config.toml
n_layer = 10
d_model = 192
n_head = 3
n_kv_head = 3
head_dim = 64
d_mlp = 448
vocab_size = 7372
activation = "swiglu"
norm = "rmsnorm"
norm_place = "pre"
norm_eps = 1e-05
positions = "rope"
rope_base = 69900.0
rope_fraction = 0.25
qk_norm = true
attn_scale = 0.164
bias = "none"
tie_embeddings = "early"
parallel_block = false
extras = ["local attention windows", "shifted keys", "gated attention", "exclusive self-attention", "capped logits"]
init = "uniform"
init_std_qkv = 0.0231
init_std_o = 0.00516
init_std_up = 0.0231
init_std_down = 0.00338
optimizer = "adamw"
lr = 0.00258
beta1 = 0.9
beta2 = 0.95
weight_decay = 0.096
lr_head = 0.0138
warmup_steps = 303
schedule = "wsd"
decay_fraction = 0.303
decay_shape = "linear"
final_lr_fraction = 0.0
batch_tokens = 32768
seq_len = 1024
doc_mask = true
train_tokens = 123300000
steps = 3763
dataset = "wikipedia_en"
Each number is 500 + 50 x the weight over its row's rms, rounded and kept within 0 to 999. Layers, rows and columns count from 0. Numbers have three digits each. The size before them is the row's rms in percent of the matrix's.

# layer 2 MLP up, 448x192, rms 0.0615, rows 111-159, columns 0-95
102:538501526547503459521466444564561458577519554396470477517547514490446395534481570529560487503404554553548492551475642584520505532509500510535466436533483509489490477454476457511494569559651487547544554481446485509513509373467455507427502478538592512421570420498526518542533448417504519589
103:510558465461529481525501490527520538455506549487496511469517427417533532488508510559506447491570465435542434495406467443499567501476515443565545517490528466439433559501415505482467490542435570497511458505562483549517622518384427451576448505519567460582484559462528424396472533497458519445
101:566526511518496571452513495464435494479482509524460472459467458380535552528444560605510446492552510503424560396453481536503523501518463518547503439483480493478503476617576492523517476465521488490419564506438472579553536571451634536535476561495524464457533498576422442514443497569542442482
097:508463530500499547444512430500488499507502482401580494531512456468482540386467453493554436502393495467505492553538462566477440550617524588480473416454520446430510510483530562541444564517602545489554537509518448465438497501499534478514584568477515539530487558566522611489467535435452600543
104:509542492528496453534514516496447498504522490528524491463500589481444509392527496486529385460591459528424499456425520493518439496391540493482411581541467497588486539467454608495404450546477526393532581483567516414463535495521480489474520510492468514485552494525454513604557499470498489475
089:462513533442475548542513481573441479538431532393492582437483520522481551454567436554534476524418532564547449495554542479517473599596521486559498489491501455472499471537489551581452490547450504416544441494534555419525526486418475555581521535591482615452468517555470417483600481478460501397
103:511562545543507501421555498506554405514490444588512496523497458452528477466536449555495446531557509564480502577377482526528460522485462523454496539445530534451588496532490538422573458454492496474357550493523504524488479418530485467485530445594493528629449420419519557553489499621463438500
091:466518441555500584507510538523450512435527457493554498486511511407518452550521470578498509407508484507578489450509428509402567538462524450630517493476475458543513524546511454394523439450548587392530548504489567520542623577500481432482394458382459489541489469540441469488495501468554507541
098:448438432519541425580497478544506438512465515527486533519498420580508433499516431530594480532448464493570514527598443547502607468469493471441524446534408495473510538525448525448498521567524516410537507467485497528510588558493541435526455451460518520489495483544637506475564405465523622525
095:492455492440461504651432522557470512533476498535488544506533603425543589440560568553509589496556396500400437457488508469419484518458546418434444542406513508483497512457459478440465437530549533507420531486433467383521480579481537441526431452529526502551613499403512530563512593469496586495
104:534397426496472505490615501543593468462459430457557462467437493533607497520483480450477476575544528558539587556495576457487578504540531530411515564565490397565503547470516551441524447515586429517496471478486481476507506449538437542468580485542360510496442494531483513495519479500494452538
092:537525475491514483445510531472586604511468483556391529526477557519581588510487520413436623524452417537516532479538498565516525573570501497405533501553486583522589467453534452486565478483523462515431445479475534432415527476482432577535521594600516526519496529403541537475461481466521463496
116:539516423532498500478548487485540696415513503463423489473444571487511508480532471579514601519487435471446539464523531457585429547492457590519464524538485440503505469506526439437401521594573509469476503492434508613483390541526481452352538512513501408392553505510539582485439558525498427514
107:497479502536524546422481529549449450506426466458423499478453518464486457563466457548546416545605526517505537442527517502434492513454469480413442463598406518550428428488515585536455498556448554473413454499599474522521545588519462508609459444510485496533416483428353580397552368519539457397
098:646567435475493389458516543436486521521475461499509528431468518466489520492476527482500578541600496430372496449566444508518482506511510488592562473470512632450536419573508512624543525425422586554492568501511526485520505477511575534457505462505598503432506465541498492538472456555485574602
096:395519406486520463429460473503452494489555515553449481511554556471485524492576560511446588386411567533593508476663524414471532541479485553477513488453557490615535497500512463492520474485474452660556506512524420497492540509524445628457510438516526492457469473505424443514509552463525428526
107:512522507555448537571502565500527556512529529420537494501577452435476498427503426517481497614469465481467505544612509467502615542536530613550373544499582552530427457518470483500507520549438501427524451508460496423609409519498414486501520470399454470493510526398452551511443579563520536501
109:463516468577480497506511524469517484522486561425540467570519515505572500518497587536512525517515611534639470538509529484556418354563541448362491557513409454496532467479461511457444395488467497473521495485445397440521455520497543498535441512451531499475473491544492474517476445520546522532
096:420482501417489543471515568476504485464524392532430451478539374489542529479485490508402512544495509423574516525497495517435466521431524545325467465507429527543503561394485540421417539590541539539429471508513512545546474527475440523519474464565546474445551482557450603575498574526504470446
098:542597466545493442486432479523540590576483513406506468466620657571558539473419486500426486524513527442495503480434490478424546487483522494463553449466463460438509511574436469517536511567517458451464496501569487488583438506430474485583518529523424565507473508559479476523596521423510485560
094:537500529441472472550482518450622566464518455552476542536497480441377554431605493529488552567505521476457411513466418500488615478478588479459470472405517528524553467528399599587499517436497468539419485487402470477478497548466522560444467472484420548449494528601554444436543530467506540643
101:517469489444480489506557502510605451488537527554507487566505491423442605524508421410572451454487533536443477541510522519480490546529439540463448403477514543485529444483480513452543337488549552485539562506580420512441498448449449524506504457412362550550466507445510438491470383463516483485
102:495563571484493465495538502539477537515473484492484525601552558479499527461561492464484559527499553492524428499545516643520454487515438486540467572464469359521485564520549470501471604487483500535537473484516515487359478493519416566484482492467609476444530581453503590543513448529588487526
111:488485490496461438522428469546530504536502461465481518518558431447470432462501544519417519536516517533464547689560498516460485548502508548481521560441527443507410450489479482483540498475458477537361458499529460546467438551531547374512475479490451457537531358488519422449489477435513485577
084:521490419549463441481488511436480516485461525550476511514458435483377651442548375429443490512503531505420546541482500492442529447495576419562483578512573456538461574464500538423466445456511497563492499511435608513486452491619473477466504501540493446463547532576398484516522553458562455491
096:438482480424577563520463537474465489572483497470432458567429416528497467508459522377490415475493583474500498524487473538476486562522611497429561523417518444445450554456509531548427564600546495411480473479519526459559464516570573503483490508441554489583535502496516502492595489441490531383
103:529528425616472484526495485523459595474494500393568541486480512484488561507435428487523606437602369554495487555422420454547503449463517470483525508536617559527486394531551592487466550469488489569445527495455478535481436492518576536423532422562491441535499470452564607551481459614408462533
109:543524465509476503493561547496471535523433497495536451467417525482507450522455606408559485556445533491543490472584540431489445484474435557568596522506520423482463536538539536496557558530569529524551545497553453470469549512543528424437550496558573524484439454555430477456476481499530534600
119:499505498583506459476448557448517575538474511551662548510465435501382525525579460567450479529454526497537528407564604493453561537588596565531500556532577536487504519508429493558521511509547578461473454493435477494438425526484501470422481525506525518559509485432440540543550540354465494557
094:585461547468504428539524563603544371520454466419495475535553472518543635427529487517452534541548359540481459479509524479511542538508423526562500526493393533564495483498548508494523540628480535511558531491517509547563536461472504541452443574519519535394507519510566416533481442523532539480
105:419476509480535461531511511511465493441494523487472543511381396565509532458478514500483544456453460512489604464645453574485451507556501441587555463545518316541563404481479464526585580394462591522485442497434384492507460556522532463527439440513540563455436549468468454563480537537468545603
103:544457501439493555531474538470537538519484499521550527535502476495514531482446484464401488516479545468447559471502498484470454544457581564420496538524373532500522504512459503506493396528440486476491422495439458674471579491506492466480455413515484476498541496504513451538559458488637483428
097:509492554553558594487504482507468536532472419604597516497515478417548584532511364614476472437562525487548426410452548459431499553480505557475529432452494460465442501544417466475424504495494543395536498511509483443584497484547616432506475609521598516462458484547497500493469462485461509514
095:482556493560477532444492498515501479511454522465505516542528548518445474435530522528442474549465519457583434486484462464530430425506496529560483477490545540455558519494419573498422509530488436473542485512499483486433587560447546426495504480500383433559549372433497463515443518471550455494
089:495492541575451561475477393527423501515431541485511549478556521543475601529523550494489529552456521464574443412501488468522413520473553506553489408549523378464525518467517493596556442472534412514550549500508521497456539497556535536416554567465514544498513485490482431482553505471536448479
107:447584567551507572425478479445520456436509501464468593516516555556565464461515589474517466521487378508526507548525472440522401416559417538475439522529510470580395525606626443441500583477404475483555594506519617570523442557604460495486513429460560526552504450571429429563487566548509509523
098:564503456546459523491468512530477399450467492560582497549517351538469563647364488391441567532455522494396521526527526520559624521522458473519478513447578483513522479565477533536534475504443520463526548509425451458551505440467523538585504518528455522589532510522471423538457510530557435526
088:463502411579524660562457495528465446436418509424553525415473437529498443482389520540465562503494472540518501530545501581463444534433516462507588496469432395517536451506504631551403569469498514581547466495427472521483514458425509498548518570448513544558434464467507547570521454527478574476
102:475572458478495427519512484444529521546451490471435455534432459547503552407541438548514483460486510500417525506482548528520527512497471484475412551512497580485541516511452565449485493545545389521432485502474527502503525509487612490469455510464549452494529549433483480451550474506607488475
107:481489507540517607488577466501459544505495500605494511582614488483547410564418553486576480369522510484476524443468486372474510513499562488540480481482457472539520539559470481568485448508398558533513547513489390489409514457479483408433541496530446466558539412542498555581485446540517491542
104:551534647470460538556439437475499478512504442455520454502496421501420489455544421479483494440510491543505588464486496467537492506513532495545474457438459520556456540584490395552484486503489433457474474496534519554422458475523528495523598525539472540516393514455559438448458522403429573535
101:494483482477453573495475551451518514480450423571521468542475408589566472485551415486451503560503539561511457509514528524432448415491448471564545579516616470506473526445610481506551417450587525492522477536522481655455523509593538518505438556417437456550478619525491525409490566478467492449
111:552527437536504439552457514555441378459488494526502467338517543495516417486461521468556467604558382482548466553433464559520449469520598497509558546472469468527459493517499530577555481509457540448534545488480515518526541500527500411500477555542537527455515435458526529467541521483557498499
100:479418445419566510447460570443487525499473515510518486652563533500534450526531520431486453548616602481487517459481527471544470473507519526487562591547574478551563565533524508504527478537560465528460487486513472544502472494510422545515480594528637570495539479433470476452536484482547566436
092:402331522490560478485468474546527507552479522557466519501419579468552443448519436500600483386474467515591512478521531574417502504524605562465422401563427523522499495510507481372404455518485481533459470505582537516516574501433375542466437435489463515460460476528507522580469538484488442440
091:529553486537498470480464429404543594485596422550449386479514489455587434516497491468433482465434475498523504435504485504422557542574490571443390489484581509481475414470427443513570443474509451521473507508477465443483449520492510463510475455451415467552414555362480507520514526487529451438
097:441518548396520516415592579490508491485579524517440472461606531523521497466510569536483440478452500520538458471521525418479531552444485564503526411524583519536517536521506448450614523506611472477504496493543563491487483392463513454464530476543502556570496548459531503480486487485489460543
108:487495518518513486585449499555429509457560442503569462528465544547416587510499514469560495503525507578489595518506583423436449488553484533503493508424553491465538565435541502532449440442500528489491473479501548522457536517476527576507522595476430547535540537566614481447596573438502441465
102:435507478440529446503529540516558510468558532521460506517473496494524549503514473490511481533491433451544442431561485564528401616474405452451531399450543498534491472509549437433455526461556514442446429478586552409583511444462524505541572655471530448479491426523441501553535524502471434451
# layer 2 MLP down (transposed), 448x192, rms 0.0638, rows 111-158, columns 0-95
104:487461555539438442461566602490479540499471395514500460553419562497550512551424483615489534556443470505511543419364423397486548459505451469499499539596485522534503387423560546537535504463394498496547579543544552503542489593534494409483456491523481526504526567516480422459431457456513459439
103:508471485597588542472464511528414457562525488543495418457478509553493509534514561453442488523523540568416582563563576524485519466551448481534520417522594480518503484444600465638556501469478517627492439517450447524529409489591570512579572553459506471524480450501536521507503468523630488494
103:551478516535467473469548569460447406514544504518534499547612532550473481446532443425549530516485541500505402516533535544473501503439542417405507472578488412555532562463459530458437448462477504593489505511604501450460472530472527590497462389534450433548573487478493581498504547420442478516
095:517528506559430538485495533431484491514460481558493429496427441475473461487552587528487555436413521427493565563415539526511477439532515487410427525418531543435518516521536454558533530520569409486475477495451602408469508520459419389465411453582480473359543478540481477511468532517433561481
099:510421481566530539381498526452457524484378474521498453516518436508579456462578520482464442438441491531462518550451516414616544439514494502495495555393470542545424479438521506524552513565559607487590488493602559506463434428565536501570510469528471471457462514537421534496517523477414435500
091:511537536514399495521472495505514541495459544507429569464509503435548562445502520507532451502474510522442537515572481516534470465506507456512470609531543556533487523544460510418570500523516582554500548443478433521633474515544561475525531528449549610566531522509498566308378515526537446586
103:515562496575532477458478501457507492517404511449545496435531555555555522445503515507516510502494502531549487553511510530450538523451595390519531472546479370530514542490454423505357469438553497530534483533445457481493572535473537552527574460444431437443554545466456538534544448438507489424
094:564452500550336461547460459511504510445533508526496506564493558582440546403538614434579555529462431491479384510431548527473527460526468512554500532471465421489474543467475508491599507477526498458492502640440506489567530484495630532465509512526459515578490543520499527512516440458639513500
101:511466464500512504545476455449446511398552446495460443593496540525612482589530539562486460521461518557454467430506512507540498566518506518593478535521495558418453484520433467498459505566475505475435523675517508482522457481464523494437491570493544497599565525434478612408546546519514453465
106:502504563562425521580569525528486596430455536538535496480478438436641436452440493421467504558559550540439526446375491520553495519548478535478527530496328478547544548506548487568491594458546513532564576429536499525524528462518586532436508508442604424526486552512468520469534454441526467443
100:472449436561407490513488559466629457530568524548475472441543502465507520442533535540471591416456480570558533520368436536559569537467450576482518551425532563476536508491542530548456532538509416593487494426515452451484438469471574586472539353478555462491494495491455467437483543423462463451
091:612478454422315546463535553492427453539433481511521489498445451414474504487569608548519424567498523482545564492494523436537517459472522588485524495515532542623502511525334494485594444507501478514560506595394379452487516502493515480568494468503450487477492484485559530413423517493447451482
110:535469492398434435550442555531515506532511619473578428579501426508534544436480543503504562427544506512511442525460562524457475425540460469505518496473574589414535443499552424494526383422488609511438506500524488432544589525520480616546464491478438541461499561515489465496556494447474571492
106:454524447468545531512476468460461638484544597450562528517471521499478547436548490389466546494478454552500500535553502558576424522486438468584511559393482490480567544547537466524498601517494551524502539462377440511509473410516557515452405552559484490472537640506634508486424540453549530553
098:475489477517546555446512383536553443492460448591440492387468526537520424536559531506506527482442423548495517582453502514425508426444423372522501494515497487482548511478482515425496479509486526467632467622558502464504521591563400461489500510421457495497549545518405487512494608486487553508
102:523470501500559442478494502507450446358520456541422472449496469532406530442462486458436461523453486578519548537496553534531467563566578519535526505497463483480474467539485463523496477500424509448521627337541482461455571466504440528468501495544459566507512538540586514517549562472432513536
105:461529470538419476531478513520502388453510531551386499429485553456543492518552560480469475383550472457534490606422513509453445573477509416517588385494537482483645551499527455488512487467546502509492518582511492527534514493549465576512553451503545515496515404515496536481510501476531453511
108:515506447515490480575460528566507560532499490424489506414452509536591449591402444598504476576473427489438509430476459523513552566456465644502403463509459558526417520528472512488439558445443536564407556390402484518510468475511492556516530478507522432429482421404460603505559520556440420520
097:533507486447705606465530491509522474546558423487548498537436482463561500506456484479568475396469445475408508578483491479444554533559518511460496418571532484515463604514557480445520449492485551478522481382442492428514488555463543512533475532508480520544463508453530396435518489417461464507
097:525474552537462560471474530485503428524467512473419549471423458560586487541612529438513493531486518470509503546532469535551526509554445565471542565456520538649458551479474537511489334373437424544540559561566470554512430400441542509443488473485520496541436499511475488447420507502518519487
090:453515438459601446390516545511541463548473415575540542569473485428526521470585514542490413522545460425502490446509552505476506481515566513424471490553495463544511465547471372549474555503540440536522490556363567555505544478520558529501543487571457550458502477505510549384586541450495468454
103:446519476514599474445430474552553513483460480509441553459483510564607509560471565525509545414495484526427519538545534525470456357450537494566467522446531534458506445524483395546491470526531532540523424672442544516467558515535435500484501573578505577521472578481488612490499613530454498483
103:531459478544360537573408529489543432500497574435520403469449546528521493475521521569513541514510504540541572523439472410559476576434545595497581489644470547521536497449437508444478548501530543518542493516571465465512486562459496546509524550395506524521511491580604442524570521514501516478
109:539530431479615584488436554502487430521470519474531437494447540569564516426481462561551496579501425466427468378442453496509589506563558521494485493538538511442563515456552420558465401393450515517589481524434435563440546446451490534499470438478520541464497612530506447455482561430613537484
086:432448556520568621509470408535461600504399466519463505441381479618492634530488507540419485511458489542467482478524436535491480595537504558480446503505496447575546617508594476534559457546478618527542469532607456562520468521586491521481491524518490600522556511488587505445546528470440546478
099:497486587522263613526501515491510531476499468572532440498508581469508508483567509551534507552508538472446460495446575537402534503469532484602470531515468476452565597472459415470455515551447530469527541353490382452557428468508445527485417509411435536540516470529439517545482567547442452560
103:466518512479491498427489499459476402417488501469495412498458534536467528483510540500434459560433516484452526530557594511413457492489475494516511546468463515466572588481473462531494456522593410429550402564609525485500463480518511399437551565447475506431542529589397486484430568443471513499
107:446461546498591561569504503498421614522542576494477460496517567532450461421502447548509485425547416453479514585467444483458437488580571493550400457471480582466416503467494403465510423492503463472439476449512551576537510505477442587495443405425481462536515453462530421512561503464498516461
116:498488450496458488508487476549440559535505512483376446590514562565496464479456551499555421572500508494514463500501383417499511601460433482528373435624424528530449445560496471493502537523433451469525549534508496530529594545548539501444487561514501449532483532582484508455505465533496454440
099:456460427470533533463532531487571459520490547473500477465415465502422472547493525493441423435492493473615550483440461555453458461486581490570590518514518445474406478558614411532532507572494516569489477579527537537469564597432540389512543564553513608539510442489560440478448409585489488456
103:525499495491504432553488561525498528567535425432524441519497545572528497428501507458490481499537567471450436482452523495550500513532432560501413414458586600413495411562528579478518488497407407552568468492529493477532489557527413458396570536477518407465533411439496534525546454498481490514
103:518495511560520501451523432464504518509614558487543502520498499514450609527593509428495480487565531540431470571487551578570556457528419471531539476466482458556501564549581486489519549490572500515515598408508462446501455480509469492554476599557505480476535553572499523527514490531418533584
099:455453497519471581548575576560511476496491453505418506526526560455351548456445523482521536526452478486485563578493481477536535525450484469488442508582440524447459521398623482512503458397519484508500385584492500553445583469541478492522508492464515435550430554549488500550485613498573596555
095:538468563521597468492572402456525524444562498526555574511461495490553542496587485650482508587476537490483573503481472503536458497545514503514452511499519520510502510443545448426488492491501565544493454303502501537514564535488499572393455516466462531491567508551557479429550482426521471529
090:452535511549590477517530466578500470466484471457459416523645550471564474472488468478513481540422494452557475459530490526433407437544434492521506574512506544495491539482521534535464514538407535538492508385434527401495475448527524418470600436533506490473553558514480540550377488493459499491
107:531421369506455545524471518523512536570438477491528460491570455370652553416545459526579449421542544487477458495463512470543482419476569464436488555587518444461480533484423507474463560517544494554473453505453475490504455446480539581512417447500498498539496473473509521462544556359407542522
099:443504475536548535424553490567469575472488540589478533412441618484559502495484578492447541389417607582493416540549439530487540497578420503590610413475542500504485428459483461501549543496505455509529520462558523551478397607525514501523484534496518469456501451549565499490439514513482487518
091:523535512555452527508456631434425432473487502505493497469464551482482501534512427454497493440480533425424511440482461375465483567484485464461473576452540540476493527438408525435434504431478545462488469536528509452527511545511470465490501467511504499538496548500486491546458527440453547519
101:504500516511369517556432506487513491482494473469479569501468574457508422533445488458569547467520557442542476546457531509497550576550504495585534501575531469498495502574515475530510475495439515462508501682535494542464421468490469468389437462436491464453489467469450399488416580462480541434
099:474490530444497451508485524367421435455561521453528511471476467566491508558512487537513540524403502503507536547540492613504499504545433527515486520539521578566559466487449623586511506472569468442562568426586530469467468392482564574540541507535441522519426536431472421491529464543542538554
103:505473383511528546524447608448544548502404452450498491472410525473497480543551411522440341487578490476513586505472463418572530506509562521504474507511509472502497534498469523499530499525548527514518514390447508413619561469521458488527487380434520497500457421423434510457477420512565477458
100:548585514441571473568520503450477511535498502560462532460490496392438539583480495562470471540539466482579498406420556539532447605432490489475407590443497454468479392549472447447493476518507474406535512419392461514499509380524539514428529484530484443521492540627451500538533465529487559501
111:455447485461461545520502474518507549525573535493471553568493457411540517541550528503467499533526550470556516500583442488530493563625383488494597577516535484418562451542523549460500479436550496555474502516487434483450449453488499566579572519457481465588453538537554469534412502561569607540
104:551595451459487537515451412520464471494521518502464536392497535508387469557446528535594558471476382569496475484520500498455465491526638472491464344561469472451439477398458390526488474453504477505469473547449596476517499447470502502546546496423524515583505443448491477529502552533500545480
093:537558460532629539498410498588512476458455343473545479473515512522538538545451443556429573489575539498545530513512430521579505474474557508490490536553525480488485504380468545558603585518433495422509486577456486509485561541616503489556480613519440547577470481544438478432486498515488460441
093:509461480449477495539516494513501482511559519450532545510506496543557531595495498477528464500505543474377534484480556567609499474501558490461469480594482399513537524489441472455464478483478447486433454636485497527511493450500492457473466539479564455437525521507367442442522526462503579509
097:579498519486430509538511367532556489510458557540590631510422561512578501523524528565541507461467439535514580537490532508532521533483411560439498516474518514555546559494495541461460440550524558602476439550491393545497427479473412481446469515424481424534531463504553439516545472486524551486
105:575552492520399478480555537504568507537411532461540526493507465469552467422496552555417497446537514382415535491521509423514528598479554480541529459534530639476518503556475544541471524546517473544557586433487566393432486439440495490469564521492482582402503474510494490545480443496534459485
# layer 2 MLP gate, 448x192, rms 0.0733, rows 112-159, columns 0-95
101:488538423532452523447435442525526459440432500479532398453487503554506415523479526466464488460525471426435513473509478426517558587599520492499383554495510459446485520485523405561524506468529518489602510459513516464451445499527432482463452486407472511529492444577563443497464519486388562600
100:495490491506467529470374436442556421501447497520459459489523519517490514358421465460595479482511443561460479536547495525465494517457551418520476439525540506547488489447548555434478497499424432566588535471469463495609579587566521554549530400498485418483474427375493546462445560441510456491
093:530395398441473446466524405491547442462546488438529445508467439556524491531527467477462482492571510577531548633504460450488590509503512518533567458550458496502592528471508402576561442429482436493518449451501504543506525442489449397533440510507468557526480503563561468486546513483478515424
092:515631443628419483480483436576497566493485518539436485502516569470497433462440518518529532465532545553439484521493523525480466523389494511635449518482501590476453385518547472523513576473440511508566490488519478520473413547508504527515515514542464436481483447502504455504407428491492474564
088:507484454441487458516475491495457514476500599520513486458538416535473439530454539559411566513477469472527507540582535537472485496553468547559453525405559454455507481488503461542499474460613505462573499481487509511361542441551612458483487526525564518426549516551513462566563581549511571553
107:498512568584500572362615401541461505432401567503420509501523530582474419479463452454477559513540398551414501470475538548533477571492448424454514483515498526417554470427505426421424530496549493502459446473404572565575414528492463464545448483476521466534521538563477547409506529488515539426
089:487467520558485407506524497522527583442518503526513437509487505538469494463597611404626519458603483409507531531400457515456524509550459568597440483449425539489457402438509543538549462393560513516550508460481460474484414512499455519488548497487500554527457500447506508643479447495511519588
107:488440502548474477530486478488518605464460535571519445571489520553473566447491489382462513516416535397544494567514524492483552467432559475546531428498534512507516457498508499588587487494493446485366456473456439431578408495595632493482436519578475485430504462425570502508497517527524440437
104:528443536545424527407442434551533499413492510519492495441447445462472444536471560480569485555571485465514537459530549502435466541404474471574580519538544562364499514443512454558443524512446440545552439477450476599540487491551571532523596501531532418522473461540456498356492510417500489448
093:434451504439504422543479438523525466592438528500541504485522572458469554480560441545395464548513526549490433554479577484541450493569474447483549537494461448463534528525586484438601501435531514433607433472555462498466498436512572505534463570474503553458493493495498469420503467519504506500
090:580518521513344629509396422494498445399415496567475553442405451584535547541512504465474591432555489542379512524487542504477523566566553530509473550514481478494487408456532448487565520454482562629514500479533462541450502603461500454507507517509572421514455495511445506523513523458561580590
105:510409478442494428449488435524496535523476542532468502446460488529430454453512490544526441528471496530509540465420455491503533496585538509505457411422403480447580479531502512575474432479469459419480509449503511553614457448512502421450547506527470479554462514468475554402381526439543486417
111:545486434529481451467471498522500502481488510434503447515555467449556469435515462510443513498579463507379452455442511438444506532525541472540503407381540502449497456475574491481475524468556507472485508487486535550567532485499407505609579444551489557500538436501519406561388477460573461462
098:452512503500476550551410552488569445543431578529515565510473426424503520529512550447510479543568497447440464478491511497456482593418530512503603535495501433589471491474584475459466633473506507478576456447529437531513569517587547522522460469388512497422483542537428510394430494514416507466
097:558580471548423524490516519520529526473460511583440438519447478545467512461536516492478456573570474458447511530489531510551471456523451512538450507463505534423529530554493493397536524507471448446527496471421517481536434490559509537397502435545585498428505519433516482471423586541382478443
099:477504588490447441467568495472604517438482450461524465509456492508496437461447480465481527469518428514453509465534495512397467495483519532524477531478515503445482539410547377427504464361494538488430490433449486470481538550549485438484475519400556607521488496576570470537476498451503573491
114:491531556479449573492497486485556567506385521515506450547439421427589530404554502473583466566634508455486460447513468485475433487522504467498498460447561481461505511514601508363466470569567461606441466456458491546542498489638528508477453463415564486451591608456489435490426487551549550560
088:503475551593359503392486497510563494397393559458505531430475489499471583463437528545486525551557490411415428486545450449464528549411493450480569443572499476516518493511505503455494418457455525581482451519495491640532420521451491518493574481557514448350606473534460455502447565503451491478
099:489588477580516456428467417474460622449496509423573436451464539487493443455525505506513519544560505533504506497535505507508521506518521502524527450538460524445368458533602531469606555487454529460443440471502527492456545473520484454497568488524477496468549459490594517492521507431567584555
088:576463477456450557488551525523554520460498484519448354507532567530558510520503523457477522589532513503388493442580537491470517486640460502510439476571493511512609465472453385480508375399514507503509460496427505515570521560448436527413463561513502478503479565477505577476483538457507556449
100:514538442511470488504491414442464552439495530573450455487595508527490485534510401399523517514622511575511495537500399539531604443410465460497561547456553479534551482460467472460454392443495534562433478447549555541480542526490504520562513498477462525544413483467441416509433484509485447557
105:451424477443493514551519562485521451493414621519499412468440519497565459417481557433589448495478582527486493427512529389478526544517558568465495486516439443520427417428501525498545528581419469548553514444516494439465437467490568428544557501588482456479526549434422471542485490500470556525
106:528393440452399537481521394523553484505441584459590469509420516486442502494545431466482572509427527524513473493465412424451478522596474573558486468535507483477523518541540477532455598428562406528575569483502417443403402500531510502481515503503549498482528515443487502553562556455500563559
090:494503484521456516567467467557429524412422483416437475479511402498503555560424532505609493511492512416411557465472509460502494416396509405501564530480455475431440434522533483392470509382469544455424544479482421500546433503482563465455507501501485533516428458440475531463546535441483466467
095:515451493425470412567429569572537515435504484473572488489448486557524548480604406470517426555435413519628491565564524528473440459486487587454469491503511464580505461514562447542497469446475456566552550435513444470425514447561452448422461414468589535514485532586450448512578508406484520484
108:470454379494469482442396415511493416487408552514441453426521403480489424458508429456517422496471439464455491479450559499448506574476501422510513428544455443423484540471463506449550497491443501564430512506566434479453420545506512488421522458513557421588459422468591494522465445463561505406
103:589512506518475568542480355487487534492464497584467380521569454447501505508579470524448536500468420469594553444437544527486553558505513491534522489499546470488441457528510438558440505456456474570441545468428503443470381538553429478423589545597550534489374507443473513522497503477509496536
119:470567408572448539455446451550505513478421537492524475469495481508472443464507513476551418518574474463486461456483557522553590563395572441516536477481478564500408461469486451476488525444465513470491510455479494564576459489557466460468524418510459432571437476474527603486439523435455476434
097:459584478542429549521465437569517501446500529570443443490407490425434490444466510498425521508627516535384499491474496642512452490444486541516516519479473562458451432449628525428587451557523470502497540464454529580522560584549411542558496460569527489499567486547491548459461479487516479536
111:517546551463432550443488506475546485427476495469481432472335421502580529497476554563530533467546472520508509486506551438524392561543424540509461510487429489495522435503626370391496467448521513543427395460546457515534438544600455512400434473507521452575546498515447498478508520487491522477
109:501470521505440583482483376506500539501462495494452409511545556496455560432490434433503534574561482534454401510456518543442565521491462371524505463478498439461518521517488516476399523534564499567388584472451462510481487436504489437463555572424542420495477476529475550528593502519500531510
099:471486495501478532507490517561497439499479511505538525516457456511489473511625509425535441496508482491427530604551573525433530531508590526562540439482487537407511503503542569609416535507473473423481509471492485501520515434511477447542459523451489525469523445555480467488400493457417468464
087:569465459431430585516485458485417398451410514551508481534413499516584544494478543498430518531469529502350473553531539496576467522427439399565548519511490498517490564504452459559473564479415575415490574510492462557421489530602428539488556483578454443504508473407490512517549459485558528544
097:509508544515452496438609446528572442513437516522462495519412490506528504441458512433422464589471467494491447566415483444515581485539420517424380461576518485472518544482447381409459449558481561490465535465527485526494436501519458454411435532525433516482543451386588524429557496475484489418
103:403398476407467453518512554568483369458411523413562499578482385482504486492517482528473494554446496478591582568549494519523487474451462339473496443510455589424530418422467449491464544522446430461589482483570487604524478428576514443541485503510482517490413455469511511434433524482546566440
102:559583567572410565471461438507486514480422452535606470375545540463496439511510516479510537564560523510464463493507552516533517483477537436504542449498501599444513544441531421500534578441472566514490544470529490497432367538564547498477475559456566498413454507526505418582430548526618461505
103:513527437492420552436506431535514369428485587472488470468517515408458503450445454538463452599548448441543396478533621458472462540553552557534424529430526588454483464473549461529496553528524601441595503479518420458563420489456602525499553446482490436442491552556501546459514485542485501527
106:512536493543441518492545489565470479386498573520502498490568460441577488524448490529470414483556511471582617501493490501483469504423470445430544546515473507557499423513501431438456494624518502532425430442456566627519466462507527504417449517543515482557498455389450562379465479453499489406
110:513450484559458495576397488555579505469443506576492465521543414502544501551505457542509350521648488493390501499437512464465496507482535495554458495493439436542509464482546545470457471524551468559521495449477473544474426488567553467484553447465511489560485457471524547478421487471424528406
110:448385470456490450543527498527448514429480535474573471520577498437487473465508455477528398476612496482395543470531596540487577602499486462592552412457479430422498496516528479540465438509551484463434363442491570518478510492553432521507560523469475493476520476485607494431430490484468472388
098:466525498478458604504485472507534520500482547551483515646414460504481530507459544552434508590552471436431506469509513562563479513484479466495589459534516454488451428501570396506462526516556594589472405458510503612593513498518479541476477530508502441484430444520443453476513477507516474448
116:520471526513418504505458492448559446498463554491437357467442489459536438481513528468455560519462475485493523584464457428398620506509553501541400492479533413473548535420516473529537480475564508520501507459467456439426408478516572495431459469470551459417577455549478483450411562484562541518
100:510430454496467511586615489439452513422498496442464421468531559477454468429520436460495483458491497469486477461457472503458441619493498521552480418432534495445557504511491519485462398469473537490451497484581418557500489633524522462510512531484489497414448490523458487489424514494462613481
093:481463560483476528559477482539573524530462649515497423538514576521581558473442487463486476550503570456475500488435574546530531467470559500599480493442492460429491553395477535555524494485537511412425553476473484546576493477528520477502464535498429529467482527445475506454483522484501359529
096:554429442518484498504422459505527438471417440454441483485462495561578450496556546525437517599632407503455596479532591534450548571462609495556511494440472541536475440474558514441379419496502526470539499465531487480432449479511457559441492432447527481612475554481588549590511478450540474466
099:498401423460449488494398499520558495509527496493517441479388536452488583462592360455522456478594450469494511485426529502495563506549546549457537534436496424433506494543543533477501424504520554545506561488490485511519438484565470572354591449490470556570583515572429551532538542517538516475
107:512533460531427484570430528446558512432538501531595550537456560476590464461550540499448547480528463460452494470467516413426486519535600516482373510432515508425454479467527505499489502396555493498453615457446517387469526480577546424409498458488506564478471536557477518509494575550513487513
093:577606594604399496492478433491521515473514480515352428517530525426497396458482462578571483444484495421505516485446450537536474517529513501503532419510481546461524499523569431531501532496522540464469547465532477483423476605549522493390564464470462502456378436447530531483472496473510525452